Each number is 50 + 12 x the weight over the matrix's rms, rounded and kept within 0 to 99. Layers, rows and columns count from 0.

# layer 6 MLP up, 2048x512, rms 0.0852, rows 1745-1853, columns 448-511
39 42 40 50 47 51 64 48 69 37 48 65 46 66 23 37 45 52 35 47 42 46 24 58 38 69 37 49 46 64 41 49 54 60 43 67 61 43 58 52 67 55 44 51 54 61 56 40 41 64 32 33 64 57 54 37 43 23 60 73 66 54 48 57
63 47 49 49 57 60 51 48 49 38 43 41 45 53 59 68 59 46 61 52 41 58 60 45 38 44 49 49 49 45 51 48 53 42 53 30 49 62 35 74 51 67 50 46 52 56 48 54 47 44 50 44 77 31 38 39 42 51 50 60 41 52 39 56
58 43 36 64 60 51 42 37 60 41 43 38 46 46 61 46 69 53 31 47 47 42 54 62 44 49 36 44 45 50 38 45 79 33 66 52 63 56 38 32 60 46 66 41 33 43 54 67 45 54 35 55 52 51 33 32 53 39 48 61 46 40 54 50
48 37 56 67 39 53 30 43 21 74 34 52 55 46 52 52 30 47 56 62 42 56 53 70 46 30 62 54 64 44 63 79 34 67 39 44 59 52 61 66 47 23 64 54 35 39 29 52 60 58 40 31 28 47 54 69 46 35 39 44 27 51 53 52
49 24 48 60 44 24 46 63 60 52 61 66 65 51 46 47 50 34 63 52 52 44 37 70 61 53 53 51 47 58 51 35 45 60 41 31 57 60 55 47 51 54 50 52 52 48 47 41 40 61 36 37 59 42 36 55 48 46 58 43 52 52 41 43
58 32 54 53 53 51 41 59 45 50 41 52 46 58 43 45 53 64 37 42 67 45 42 51 59 48 45 60 40 58 50 50 34 67 51 54 43 45 47 52 62 45 46 53 37 63 51 47 54 37 37 66 51 53 57 52 30 64 38 41 31 50 52 52
48 39 67 63 53 48 61 34 20 50 57 84 44 77 54 52 55 80 51 40 35 47 43 43 56 61 59 51 56 44 63 46 41 69 56 54 09 52 72 63 40 76 77 43 66 50 54 65 72 36 57 48 50 56 40 24 39 25 55 21 75 60 55 42
34 58 83 33 59 31 37 38 42 42 46 65 39 43 48 53 36 46 51 43 49 76 78 64 13 51 41 16 70 54 30 62 57 51 35 44 43 60 43 57 40 44 30 58 56 50 56 13 52 36 39 54 79 46 54 41 49 24 45 71 28 45 30 40
66 50 29 51 59 60 50 69 68 38 56 48 40 31 58 25 49 40 37 54 53 51 52 54 58 57 56 54 56 52 51 27 25 59 84 64 38 65 33 56 51 58 45 61 37 44 64 52 60 15 60 71 75 53 45 53 21 45 57 48 64 48 39 56
54 40 43 36 52 64 63 53 49 45 42 56 57 60 41 61 88 39 61 50 41 27 57 37 55 58 40 35 57 64 65 64 43 47 57 54 57 50 41 59 49 48 47 49 33 48 22 59 64 48 30 49 34 49 33 42 50 63 53 47 88 57 66 55
26 53 21 63 55 56 61 51 54 51 43 50 44 39 51 71 41 57 57 42 55 51 64 41 52 41 49 47 41 55 54 68 65 36 60 37 50 16 45 45 32 56 37 50 64 59 51 43 58 78 42 63 66 69 83 32 25 54 48 29 45 37 64 48
38 58 38 46 36 33 99 60 42 62 35 43 71 68 37 44 36 36 76 49 47 68 45 59 66 47 57 50 64 57 63 44 34 48 57 17 66 53 53 66 30 54 53 60 50 16 56 34 40 60 55 46 22 38 32 53 53 35 50 52 62 37 68 62
35 45 25 56 63 32 63 46 50 50 67 39 51 48 75 59 62 45 48 61 48 36 61 66 54 40 42 41 59 61 75 48 45 36 54 43 47 40 65 61 44 38 22 59 53 32 78 35 56 39 47 35 24 53 49 59 14 54 47 64 37 47 51 86
54 32 62 54 62 37 71 39 50 54 45 43 45 46 40 50 47 56 56 33 37 55 48 52 59 64 50 39 67 28 58 44 55 64 41 56 53 53 33 59 53 40 44 34 52 56 53 60 55 45 42 79 50 50 36 59 42 49 38 46 29 62 41 31
19 38 55 49 39 63 37 51 44 41 60 59 56 58 58 60 57 38 36 47 45 47 51 51 60 52 54 56 50 53 80 67 54 57 48 40 49 49 46 56 70 61 59 52 30 60 27 25 36 69 53 64 74 43 21 91 60 61 55 38 37 71 44 41
41 43 40 57 52 72 72 34 37 53 45 42 39 39 54 37 53 32 51 48 62 61 25 46 44 45 48 62 49 60 49 44 63 48 54 28 51 69 58 56 55 36 56 61 70 77 27 44 57 52 79 60 41 50 44 68 51 43 70 45 64 42 47 57
32 36 56 47 42 33 37 14 58 45 50 46 45 49 51 53 55 47 52 46 45 50 70 73 42 55 47 62 50 64 30 48 39 71 33 63 51 63 46 56 68 66 19 59 48 49 39 43 61 72 54 53 59 61 63 59 44 29 49 49 61 62 67 57
68 71 49 52 44 62 51 77 49 73 58 46 55 28 35 21 61 55 35 34 38 57 49 67 63 35 53 40 75 55 52 59 30 47 39 33 24 47 51 53 63 41 50 58 46 44 47 36 65 50 31 61 60 49 38 34 34 35 48 37 37 61 53 54
64 78 55 57 32 46 50 23 53 14 44 37 34 57 59 47 38 61 54 38 61 56 50 78 50 54 61 36 50 63 29 35 60 41 55 32 56 67 70 34 53 60 48 63 37 47 63 48 58 48 61 62 71 45 41 42 67 42 51 45 20 43 33 26
73 58 67 48 51 59 60 54 50 27 66 73 45 56 42 65 40 51 55 29 51 44 56 53 64 33 43 45 40 71 49 55 05 56 50 79 64 77 66 46 12 48 64 21 34 63 50 53 35 78 52 51 76 37 41 42 40 52 47 36 60 25 49 61
50 58 48 55 66 67 33 53 40 72 46 53 63 59 68 36 30 37 65 53 44 24 61 38 55 47 67 42 40 76 42 40 50 62 46 46 32 66 44 73 59 32 45 31 42 50 45 48 51 52 52 65 58 62 41 49 42 29 48 42 52 53 54 50
33 39 41 45 53 42 62 60 60 62 44 58 33 38 58 32 54 42 56 32 50 53 48 40 44 55 55 35 53 41 52 48 60 82 43 54 54 34 67 29 47 39 46 35 59 41 41 59 60 48 43 66 51 43 62 48 33 37 63 42 46 64 41 37
63 46 50 36 39 46 60 65 49 53 48 39 71 67 49 43 51 28 60 35 48 58 45 65 62 64 38 52 51 53 29 45 49 48 35 49 21 46 42 48 57 45 51 42 66 25 41 40 70 42 48 41 45 53 39 42 44 41 41 24 47 51 51 66
74 27 60 28 49 43 51 48 57 37 34 56 58 47 51 41 52 48 48 43 51 46 42 62 46 41 51 54 48 55 61 50 31 37 32 47 51 34 43 63 50 42 40 56 47 65 69 50 47 40 41 83 46 43 34 47 57 35 56 55 36 66 40 49
27 67 34 65 37 53 56 54 59 45 38 48 51 64 50 71 40 68 68 40 65 54 41 42 51 52 69 25 48 66 50 60 46 65 54 29 54 38 45 61 58 60 53 62 45 15 50 32 44 66 43 53 66 29 49 52 51 38 52 66 45 33 30 52
58 60 64 50 39 54 47 66 39 66 62 49 53 60 60 61 36 57 61 41 66 51 58 48 64 20 44 34 58 56 43 62 49 52 29 59 25 36 45 48 44 39 69 61 47 56 47 30 66 49 54 41 43 56 35 66 47 49 51 61 53 41 40 57
39 31 66 58 61 52 70 50 46 41 57 43 51 45 41 53 34 54 75 61 54 69 39 60 36 32 68 51 59 50 72 30 45 53 38 61 37 42 49 33 49 26 52 55 35 63 49 81 41 69 42 37 52 44 47 46 49 47 59 97 53 51 59 38
30 67 59 41 42 55 56 64 46 51 52 54 56 54 40 36 33 58 51 51 28 41 50 63 46 38 53 37 54 65 68 42 31 56 51 45 40 47 56 54 47 50 56 48 30 63 38 48 38 44 47 71 48 74 51 58 39 69 57 61 59 44 41 42
64 44 30 42 72 87 39 63 52 42 81 41 27 44 62 34 30 48 42 45 61 42 39 74 59 50 66 40 57 46 53 56 62 39 58 29 64 39 55 67 39 57 40 44 52 38 34 48 46 62 30 51 70 54 37 45 55 23 44 19 34 56 28 44
47 62 33 48 71 48 45 31 52 40 25 55 51 72 45 45 45 59 46 53 39 38 44 59 18 51 51 53 39 29 64 42 42 36 55 27 45 63 43 42 47 63 58 35 42 64 25 39 39 62 51 70 60 64 41 57 51 59 52 63 48 43 75 37
43 67 43 45 39 61 37 52 49 38 67 44 67 43 39 40 38 57 46 63 49 43 47 43 35 59 60 32 26 31 50 50 52 32 61 39 57 62 43 48 46 49 33 70 41 67 59 42 51 52 36 45 59 42 78 51 37 64 41 63 58 75 65 53
62 49 85 51 57 49 56 53 41 43 40 57 49 44 51 43 41 53 46 65 38 48 44 47 61 35 53 30 35 30 66 40 46 35 50 49 56 35 43 28 50 52 75 48 48 79 37 27 43 67 61 40 39 40 46 37 51 63 51 63 66 49 26 42
63 54 53 32 55 65 37 46 51 54 23 46 57 52 55 43 25 31 51 54 54 50 45 58 60 60 56 37 38 49 59 40 51 52 60 58 47 41 29 37 48 44 43 77 62 54 39 54 63 67 47 58 37 73 63 49 40 55 49 42 44 44 32 53
59 46 42 51 78 60 45 47 48 51 48 65 29 41 56 50 54 29 37 46 48 55 54 52 55 42 41 34 56 62 63 69 49 68 55 46 79 56 51 34 63 44 71 50 56 37 40 42 56 48 47 69 33 59 18 59 37 55 57 55 55 70 47 62
53 44 88 53 44 77 63 26 25 35 58 15 69 54 33 49 49 42 52 58 51 38 52 54 65 54 62 45 52 59 28 71 55 57 35 46 68 59 30 44 68 44 58 41 21 55 39 46 45 57 44 36 57 45 34 41 45 50 45 63 44 65 65 49
41 56 51 55 64 51 46 54 45 41 45 46 41 47 63 62 68 59 49 46 48 33 50 50 18 52 45 63 47 62 33 50 50 86 58 56 58 47 57 55 40 28 36 49 63 53 51 48 60 34 73 45 55 56 69 69 66 59 43 40 31 48 64 54
63 50 36 53 47 23 50 39 42 28 65 50 49 59 50 76 55 46 58 46 80 63 42 35 55 47 59 56 41 67 54 42 34 42 68 44 52 39 40 55 38 59 31 62 52 59 18 57 24 59 45 36 55 61 47 53 62 74 60 49 47 40 55 42
48 45 50 42 41 50 44 56 55 52 33 65 36 48 68 58 45 61 65 45 48 40 46 79 69 65 51 38 31 55 34 51 62 62 56 48 37 57 50 53 52 62 53 55 52 62 15 50 69 65 34 40 47 54 40 62 36 20 71 50 48 60 46 54
49 21 66 53 53 61 43 45 31 59 56 51 35 51 36 43 49 56 28 38 41 46 51 38 58 35 58 47 51 56 62 46 43 43 64 27 57 47 56 51 47 55 55 51 54 39 50 56 51 39 53 44 27 50 51 26 51 63 31 45 29 51 68 54
57 34 52 49 53 57 51 60 61 54 46 56 39 77 53 46 62 66 41 60 54 39 48 46 65 62 48 63 38 30 45 43 27 41 40 61 53 48 42 60 50 57 35 46 57 48 52 67 43 32 63 38 46 51 55 42 48 48 81 38 41 53 41 45
34 42 50 63 67 36 55 56 59 58 42 54 38 54 57 41 41 24 59 56 54 46 44 61 66 37 38 33 62 64 50 51 51 53 39 49 54 46 53 32 31 22 57 59 43 64 40 30 48 39 52 42 46 49 39 44 45 59 57 41 60 46 63 56
33 39 46 42 56 41 33 43 55 35 76 55 58 44 57 58 58 53 49 59 55 46 63 39 48 68 32 51 49 27 55 42 57 44 45 43 49 59 33 23 46 66 45 43 38 48 92 56 45 57 57 55 39 47 54 43 55 65 54 39 71 40 27 38
38 47 50 43 58 51 42 31 56 37 50 53 55 54 49 47 57 53 49 45 60 50 62 61 53 33 46 52 55 57 67 58 52 26 40 54 48 40 60 51 43 49 42 49 53 36 59 57 59 51 41 53 46 65 47 48 48 75 51 52 47 46 57 42
58 31 54 54 36 45 56 53 33 58 43 61 51 58 60 37 63 44 67 57 29 67 37 45 69 35 55 55 59 56 35 52 72 58 35 33 61 63 32 27 68 35 63 76 66 43 31 52 52 72 46 63 71 40 68 49 57 41 58 29 50 61 54 63
47 74 47 45 48 56 43 56 56 49 41 71 64 89 59 58 59 38 38 45 54 44 53 69 39 10 46 56 47 56 81 55 60 33 76 50 37 46 66 40 44 63 61 30 67 46 64 50 37 57 21 52 38 44 61 64 60 63 21 51 55 34 33 61
56 56 37 53 70 61 67 63 62 50 53 60 41 54 64 50 31 13 30 51 44 30 46 47 50 40 57 52 40 56 43 48 50 44 63 87 45 40 36 48 51 51 50 50 50 62 37 55 51 57 46 45 46 51 70 42 45 45 47 45 42 53 42 46
60 38 30 63 40 58 43 39 33 70 76 38 70 56 58 42 34 48 57 37 31 50 59 57 44 56 45 74 43 50 43 44 41 41 64 47 55 60 38 37 38 61 50 25 48 54 53 75 62 72 33 46 55 64 70 50 33 36 64 52 53 73 68 51
29 47 24 65 44 44 49 39 49 51 56 54 75 50 50 57 51 31 29 25 26 34 59 54 70 46 43 37 45 54 29 36 68 40 48 54 55 57 44 34 69 28 29 44 21 58 51 37 54 51 54 48 56 39 55 54 63 36 56 54 54 47 20 71
50 36 51 58 74 69 42 41 38 91 48 39 54 58 17 31 46 42 51 27 49 36 51 35 55 47 40 24 57 35 40 35 50 53 40 56 43 55 54 82 45 40 43 52 52 77 58 38 47 30 63 51 51 06 46 41 58 48 37 42 63 38 43 69
45 57 38 66 52 58 55 46 48 32 58 36 53 72 70 62 72 56 72 62 57 40 55 58 56 33 41 14 45 22 43 44 26 52 46 67 27 48 57 41 35 65 55 37 32 55 53 33 64 63 55 61 77 46 52 63 46 62 62 56 53 29 54 66
44 42 65 45 56 50 40 33 29 62 39 46 42 45 75 45 65 62 52 40 64 63 70 46 45 25 55 40 47 47 38 56 31 45 53 48 59 32 63 33 49 40 39 44 32 47 56 41 66 62 39 45 46 40 61 40 38 29 45 53 51 64 24 78
36 68 42 47 80 53 39 44 53 58 58 41 33 56 37 61 42 65 64 63 33 45 24 80 64 72 60 57 55 69 41 52 50 38 44 55 50 42 52 59 55 59 57 50 50 59 44 59 29 64 53 29 60 48 72 39 40 49 36 38 45 53 40 64
71 44 52 61 55 58 49 31 53 64 26 60 31 36 56 57 41 38 39 32 47 72 37 39 28 51 40 51 35 44 48 44 61 56 58 56 60 38 33 50 42 29 89 33 53 52 60 17 50 41 53 17 61 65 35 48 44 53 34 39 58 37 60 29
38 47 46 42 60 39 85 76 73 69 51 40 44 48 51 30 58 65 64 42 48 53 67 69 52 71 59 30 45 66 28 34 26 30 28 29 48 49 31 64 48 17 56 66 67 79 53 36 31 70 55 32 48 70 50 43 66 51 48 36 51 39 35 45
54 51 42 55 42 64 41 46 52 50 36 53 61 50 43 57 36 39 68 47 45 36 38 51 39 43 48 69 51 70 46 49 66 36 60 43 49 38 29 36 43 40 38 43 49 57 57 53 55 53 76 42 67 70 48 48 47 53 63 59 47 43 42 33
39 42 46 47 51 47 65 40 66 32 51 34 43 33 55 45 48 49 48 38 55 62 55 65 37 45 72 43 61 66 26 59 41 46 47 67 57 37 43 37 60 27 76 57 46 46 43 39 42 77 58 15 89 30 61 50 50 59 49 61 49 35 39 42
33 57 54 49 54 46 59 43 44 63 49 63 51 50 53 51 60 73 40 38 50 37 40 45 65 52 81 54 45 65 40 48 39 66 49 54 51 63 48 51 60 62 75 64 40 53 49 52 47 45 36 75 43 75 46 89 54 34 52 64 69 38 34 58
31 38 43 31 74 33 52 34 34 43 46 65 54 27 48 49 65 37 53 58 58 37 43 35 47 32 45 25 64 33 64 55 28 44 61 54 42 63 60 33 56 57 42 63 59 43 55 38 60 60 36 65 52 59 44 52 60 38 41 45 54 58 44 57
35 55 37 58 52 51 47 63 71 74 61 47 40 37 52 60 53 32 44 45 51 61 48 61 41 33 31 76 42 69 55 44 55 61 28 43 64 47 48 43 61 45 31 38 34 55 51 29 48 51 69 54 67 33 56 73 57 59 57 42 55 37 47 44
30 41 52 68 72 38 57 58 49 35 61 25 38 54 40 40 56 55 33 49 45 40 43 46 42 64 44 31 34 67 54 52 45 44 55 43 45 52 32 37 63 34 52 48 45 63 39 68 87 88 59 52 59 27 59 36 53 42 41 38 28 50 64 68
55 32 56 40 47 63 32 44 63 45 42 24 58 63 60 40 56 40 59 59 47 37 49 46 65 55 59 50 46 61 55 52 36 56 40 43 65 53 41 55 39 55 45 42 48 37 49 58 41 42 43 44 57 49 41 43 43 36 44 51 48 51 54 29
37 76 48 53 68 32 52 62 62 53 62 57 43 47 66 48 37 60 73 53 48 56 60 48 51 36 44 83 61 40 54 57 53 59 44 48 40 46 33 57 43 52 75 61 81 44 44 59 68 68 69 42 40 61 56 58 30 56 41 75 24 35 49 39
52 32 23 57 47 25 42 45 52 62 49 47 41 56 30 45 53 39 64 62 57 74 47 35 57 48 75 65 48 53 43 28 73 73 61 75 49 67 32 57 47 60 65 57 20 60 58 36 59 49 36 75 83 41 39 64 36 52 55 56 58 64 63 63
65 70 31 70 38 49 62 28 35 49 41 44 41 35 41 45 38 42 42 53 56 44 37 34 28 48 38 60 66 78 30 43 25 57 48 56 62 42 71 53 53 51 56 25 49 39 49 50 38 49 48 76 31 76 49 61 45 54 47 74 49 37 41 40
73 33 51 52 59 57 56 56 57 60 56 43 41 41 50 62 34 46 55 52 67 55 56 53 49 44 56 38 52 50 59 62 60 50 61 53 37 46 55 59 49 75 22 32 67 40 48 35 35 71 29 36 38 48 36 49 42 51 48 42 51 61 52 51
52 63 40 41 62 45 63 46 53 34 46 32 59 69 65 40 59 55 58 41 51 43 62 49 51 62 30 53 49 42 52 56 69 61 34 39 61 70 55 48 23 23 48 54 55 55 35 67 68 39 61 46 56 57 38 50 35 54 50 65 37 55 55 55
54 80 33 53 39 30 50 52 49 53 60 45 60 62 52 50 43 42 35 38 60 56 52 52 31 43 48 44 28 49 47 41 80 57 58 44 49 52 54 68 51 62 37 51 45 24 33 66 62 45 65 77 47 52 50 34 60 37 46 12 38 54 42 48
46 50 46 52 47 44 62 47 76 74 34 51 42 47 39 51 63 39 62 44 60 53 40 56 52 44 47 65 48 53 46 59 55 48 47 33 44 49 42 57 29 45 52 43 50 51 63 54 48 50 56 38 68 59 29 49 70 35 34 43 51 52 51 55
47 53 41 51 56 50 58 47 46 52 52 37 44 37 42 59 53 32 64 45 49 49 46 43 62 44 60 48 54 32 25 59 33 41 42 42 50 35 51 39 67 52 51 50 46 63 55 48 51 53 57 40 47 47 41 67 51 71 49 56 53 58 38 32
56 55 58 50 54 49 41 66 62 44 32 47 56 59 41 65 46 43 58 44 62 50 60 55 47 53 42 52 53 36 48 56 49 56 55 46 54 36 47 58 50 41 44 50 51 57 56 36 45 38 48 54 42 60 42 51 69 53 49 61 40 62 50 53
54 46 50 48 63 63 45 67 50 48 58 55 50 47 50 13 44 49 33 51 47 70 45 34 65 42 72 56 77 55 50 29 52 57 42 30 50 33 65 31 44 60 57 52 62 51 45 36 49 47 49 47 49 36 37 57 50 50 55 64 67 47 53 57
41 37 56 40 58 58 37 36 68 58 22 55 26 63 41 27 58 51 40 54 71 49 66 36 58 43 49 47 63 59 56 49 58 49 53 68 33 45 48 60 45 59 31 51 40 49 41 59 51 52 56 49 63 33 46 49 44 50 29 38 42 34 63 63
44 34 48 39 40 48 59 41 47 56 53 52 50 52 44 69 50 43 43 36 61 50 60 70 60 46 60 58 30 60 45 24 45 58 52 58 38 39 46 59 54 62 55 60 37 60 48 26 26 42 53 31 62 28 46 67 32 38 51 54 59 49 49 47
41 50 49 59 56 59 63 41 49 71 42 47 67 65 36 43 58 51 60 56 66 57 53 49 30 62 45 49 52 62 53 32 51 33 48 53 60 55 58 57 55 55 73 56 50 43 50 49 36 60 59 48 62 50 48 49 59 48 53 52 31 88 52 42
36 44 66 66 58 49 64 58 48 37 39 58 67 39 63 21 53 38 47 52 68 60 39 42 58 51 64 56 37 44 48 52 73 43 62 50 41 46 56 59 49 32 64 23 41 63 37 35 73 47 60 54 71 49 50 39 63 42 59 53 58 42 57 45
34 62 49 48 79 39 67 59 28 76 51 70 35 55 49 38 52 60 59 70 22 43 37 42 39 51 38 70 34 64 40 58 34 52 60 55 53 53 69 43 72 59 50 55 64 45 45 45 20 30 52 55 69 79 47 60 42 63 35 48 42 24 46 44
55 43 37 49 52 71 59 49 40 63 41 42 63 48 38 40 54 48 56 56 72 42 72 49 52 69 53 46 30 52 31 52 66 43 61 39 44 44 48 39 75 51 54 38 75 45 43 42 58 75 35 59 60 66 46 42 55 77 60 34 40 29 46 43
42 64 67 41 58 61 66 38 30 48 43 61 46 58 45 25 28 54 37 45 57 54 49 20 61 58 51 55 46 64 26 66 41 48 36 53 46 43 22 72 41 58 32 41 63 38 62 53 35 34 47 46 45 68 83 66 37 51 42 21 47 46 50 40
32 24 56 51 41 45 39 54 54 43 59 63 49 39 55 55 47 31 58 61 65 55 52 56 63 41 49 56 49 45 67 61 59 54 47 62 63 41 78 82 33 51 32 36 74 42 50 52 50 48 44 56 56 60 45 50 63 77 27 53 55 50 57 58
49 56 67 56 50 68 69 56 43 72 47 29 59 52 47 11 40 41 56 32 39 67 53 58 49 36 46 64 55 47 47 73 43 39 66 57 48 54 23 59 48 25 29 51 61 47 33 43 37 39 57 35 51 45 59 68 39 37 50 49 48 48 55 68
40 37 52 42 45 50 68 55 58 44 74 44 59 43 55 56 66 45 75 73 52 34 53 58 45 62 49 52 37 61 61 37 69 50 58 41 43 38 38 46 33 61 51 30 38 65 62 44 27 66 56 51 44 63 45 52 45 48 57 49 40 68 41 48
42 36 47 36 79 36 45 67 71 46 30 50 53 46 45 06 57 85 51 51 62 68 35 39 44 39 53 55 58 46 33 30 66 41 32 25 49 70 71 36 46 43 28 37 66 60 64 45 55 59 29 52 44 27 45 61 54 47 51 57 41 57 60 39
40 40 36 68 53 49 34 60 47 61 46 60 53 53 41 82 62 64 60 50 16 54 51 53 32 56 42 52 35 44 43 40 39 43 47 42 40 44 49 58 57 51 54 44 66 51 38 51 33 44 43 39 41 50 64 38 31 28 41 51 51 39 53 46
55 44 47 60 53 48 57 43 66 40 53 65 28 39 62 63 36 51 28 68 51 60 28 54 48 23 58 52 45 40 48 43 60 40 79 44 50 61 51 62 44 26 48 59 55 50 48 45 42 52 55 43 52 67 39 30 70 49 63 65 66 53 55 42
60 64 59 45 53 53 64 49 45 74 48 43 50 58 27 45 44 34 45 37 41 57 36 62 61 73 63 61 38 53 63 72 71 45 54 40 43 31 47 41 63 46 40 49 36 68 41 50 54 56 44 44 52 53 53 57 35 39 58 51 64 47 43 58
59 66 65 60 53 34 32 37 47 47 48 48 31 34 50 30 38 66 33 64 47 41 47 35 52 54 47 36 46 46 39 55 54 61 33 34 62 28 74 53 63 57 60 38 50 49 39 49 30 67 40 74 56 41 60 23 53 59 39 54 52 67 48 52
35 51 40 75 24 48 35 46 60 66 40 63 53 41 50 50 60 36 45 62 66 55 39 42 42 47 36 40 37 27 58 53 57 35 40 71 36 56 40 53 28 56 27 63 51 51 45 64 53 44 57 46 39 57 47 50 63 31 65 38 42 61 56 36
53 47 43 58 42 44 29 55 60 64 45 56 52 67 44 58 33 48 43 52 51 52 49 62 45 53 51 56 53 68 45 63 38 66 41 57 47 37 47 49 49 48 38 72 38 62 56 32 48 36 26 44 60 36 60 33 45 48 43 58 59 62 58 52
59 41 47 34 40 42 66 28 61 51 49 68 45 64 54 54 49 53 24 36 37 42 57 57 47 52 55 33 45 41 56 62 45 51 47 51 40 71 52 19 64 55 24 36 41 39 71 57 44 63 40 72 55 47 43 25 55 33 64 69 62 66 33 39
68 40 39 64 52 45 68 81 52 54 70 65 36 34 46 62 62 69 71 65 62 48 55 58 41 41 63 58 39 43 54 34 56 60 57 69 63 42 58 59 43 43 48 36 41 82 58 46 41 51 33 69 41 54 47 54 44 39 51 62 50 63 40 53
44 40 40 49 55 42 45 51 61 64 33 54 46 72 51 42 55 41 73 56 48 46 60 72 50 52 31 54 74 65 48 18 40 54 21 41 44 59 35 37 51 28 30 46 45 52 40 59 38 73 33 38 43 52 55 44 13 58 52 64 35 46 58 93
39 34 53 43 35 39 48 40 49 48 55 47 46 56 57 40 59 34 50 46 60 40 49 40 44 47 55 44 32 19 49 44 46 61 55 43 39 51 57 58 50 38 31 41 57 61 52 45 53 60 42 45 45 53 34 61 55 53 40 52 42 60 45 32
48 19 57 65 59 44 67 31 46 34 78 25 27 47 32 70 46 69 69 56 63 37 52 77 51 44 66 41 53 64 50 56 44 69 58 33 54 50 36 37 34 48 31 35 38 45 44 42 62 44 46 82 52 33 60 42 44 44 55 56 55 35 55 56
45 43 54 37 65 63 49 59 62 54 57 62 43 48 64 48 64 56 50 51 37 47 47 58 41 60 32 43 26 63 52 54 54 48 33 49 67 37 44 39 47 53 39 72 54 56 43 53 26 66 55 40 64 46 59 62 41 36 46 47 42 52 40 55
52 42 62 64 46 51 27 54 41 48 57 64 29 41 57 57 75 41 48 57 49 47 55 58 32 58 41 41 58 48 44 46 21 57 68 46 53 41 44 50 64 49 42 62 47 44 56 45 62 44 57 54 49 37 64 62 23 57 46 43 48 48 42 38
39 39 50 45 35 58 36 33 68 58 35 45 48 49 53 49 68 55 39 43 53 39 65 49 44 55 52 40 61 38 55 49 56 39 55 58 43 38 55 52 30 63 45 45 39 56 48 69 50 44 44 65 47 48 60 59 49 44 66 71 48 48 40 49
34 56 49 53 38 41 42 57 53 65 47 56 46 53 47 56 51 02 50 55 52 54 37 59 54 52 41 52 72 52 40 29 57 61 39 27 45 58 46 79 57 20 48 51 50 42 31 54 51 60 53 49 16 56 31 44 52 53 31 73 32 18 31 45
47 59 49 68 39 39 54 58 51 58 54 47 40 44 51 74 24 23 31 48 65 60 81 43 42 59 41 21 44 51 41 40 66 49 42 55 48 77 16 61 52 64 51 49 41 55 49 33 48 56 53 61 35 40 57 72 52 48 25 39 35 55 61 39
29 46 61 52 38 35 81 48 48 40 70 37 40 35 55 53 66 52 49 51 41 30 47 67 94 52 45 40 45 74 77 50 68 56 40 54 37 44 47 60 50 32 58 40 39 44 73 60 67 50 39 60 80 46 49 53 44 07 50 58 53 58 32 25
43 49 20 35 72 50 68 35 46 67 64 57 44 33 47 50 71 66 48 47 42 60 49 20 50 45 55 55 15 43 48 48 52 27 63 52 52 37 22 70 38 57 54 55 42 48 48 50 44 28 55 60 68 60 46 60 67 31 53 32 66 50 65 41
61 42 61 54 45 49 62 54 59 58 41 41 26 49 44 57 54 56 27 57 55 57 44 33 35 54 30 44 60 49 52 56 64 56 39 52 55 37 54 59 53 39 25 32 55 53 47 32 58 39 45 43 43 44 62 52 38 17 54 52 55 34 54 49
66 32 56 61 61 46 56 47 30 65 65 31 45 60 57 58 45 61 41 53 55 58 36 30 58 56 57 57 42 63 58 60 35 49 26 45 49 35 51 55 37 43 53 46 42 25 42 51 43 64 39 42 62 80 67 58 84 46 50 33 73 33 65 53
66 58 52 56 22 49 32 48 38 65 72 66 45 56 47 65 46 65 46 48 36 34 64 61 55 51 50 48 30 55 50 70 54 50 45 51 57 36 57 48 53 67 50 70 25 39 42 37 60 59 46 49 65 49 35 53 56 58 55 32 90 50 53 43
53 34 34 49 46 48 65 48 54 40 43 45 64 48 60 40 47 38 49 47 68 48 61 49 33 49 46 47 52 40 46 49 48 37 55 60 39 57 50 40 50 38 63 48 46 49 34 58 47 35 46 59 54 39 34 49 43 46 52 45 58 57 49 41
76 58 29 56 64 48 44 47 48 59 41 45 61 27 37 48 56 51 67 60 39 41 61 22 38 59 45 56 52 36 24 47 49 40 58 48 68 42 61 49 59 54 51 38 24 55 39 58 39 57 40 25 64 47 61 71 53 52 36 70 49 52 51 44
37 53 69 50 42 57 52 65 52 48 62 42 41 46 47 54 67 48 62 44 41 51 54 28 34 55 59 54 55 59 48 74 57 68 46 68 68 62 41 42 60 43 71 53 41 47 57 64 38 29 45 64 55 42 43 30 62 38 38 50 60 52 47 47
39 43 36 42 47 49 58 40 33 55 58 50 66 60 49 45 59 56 63 26 74 57 56 64 59 29 56 41 39 33 58 41 28 65 40 42 47 45 55 52 41 49 55 50 44 46 43 57 42 52 45 52 35 45 47 52 37 55 45 55 69 74 53 44
50 27 47 40 64 43 52 48 46 66 68 44 33 55 60 54 67 31 40 41 62 55 62 26 48 61 67 50 28 40 33 36 41 44 29 64 29 55 51 71 68 38 43 51 47 45 59 48 21 29 50 40 33 68 67 57 42 53 63 50 27 58 58 56
59 55 45 67 66 32 54 49 51 67 48 37 74 52 57 64 42 63 61 63 46 35 61 46 50 58 37 56 15 52 57 48 39 61 47 50 67 53 65 61 30 26 36 37 82 32 61 40 64 32 45 45 49 52 40 55 39 46 43 51 21 46 48 64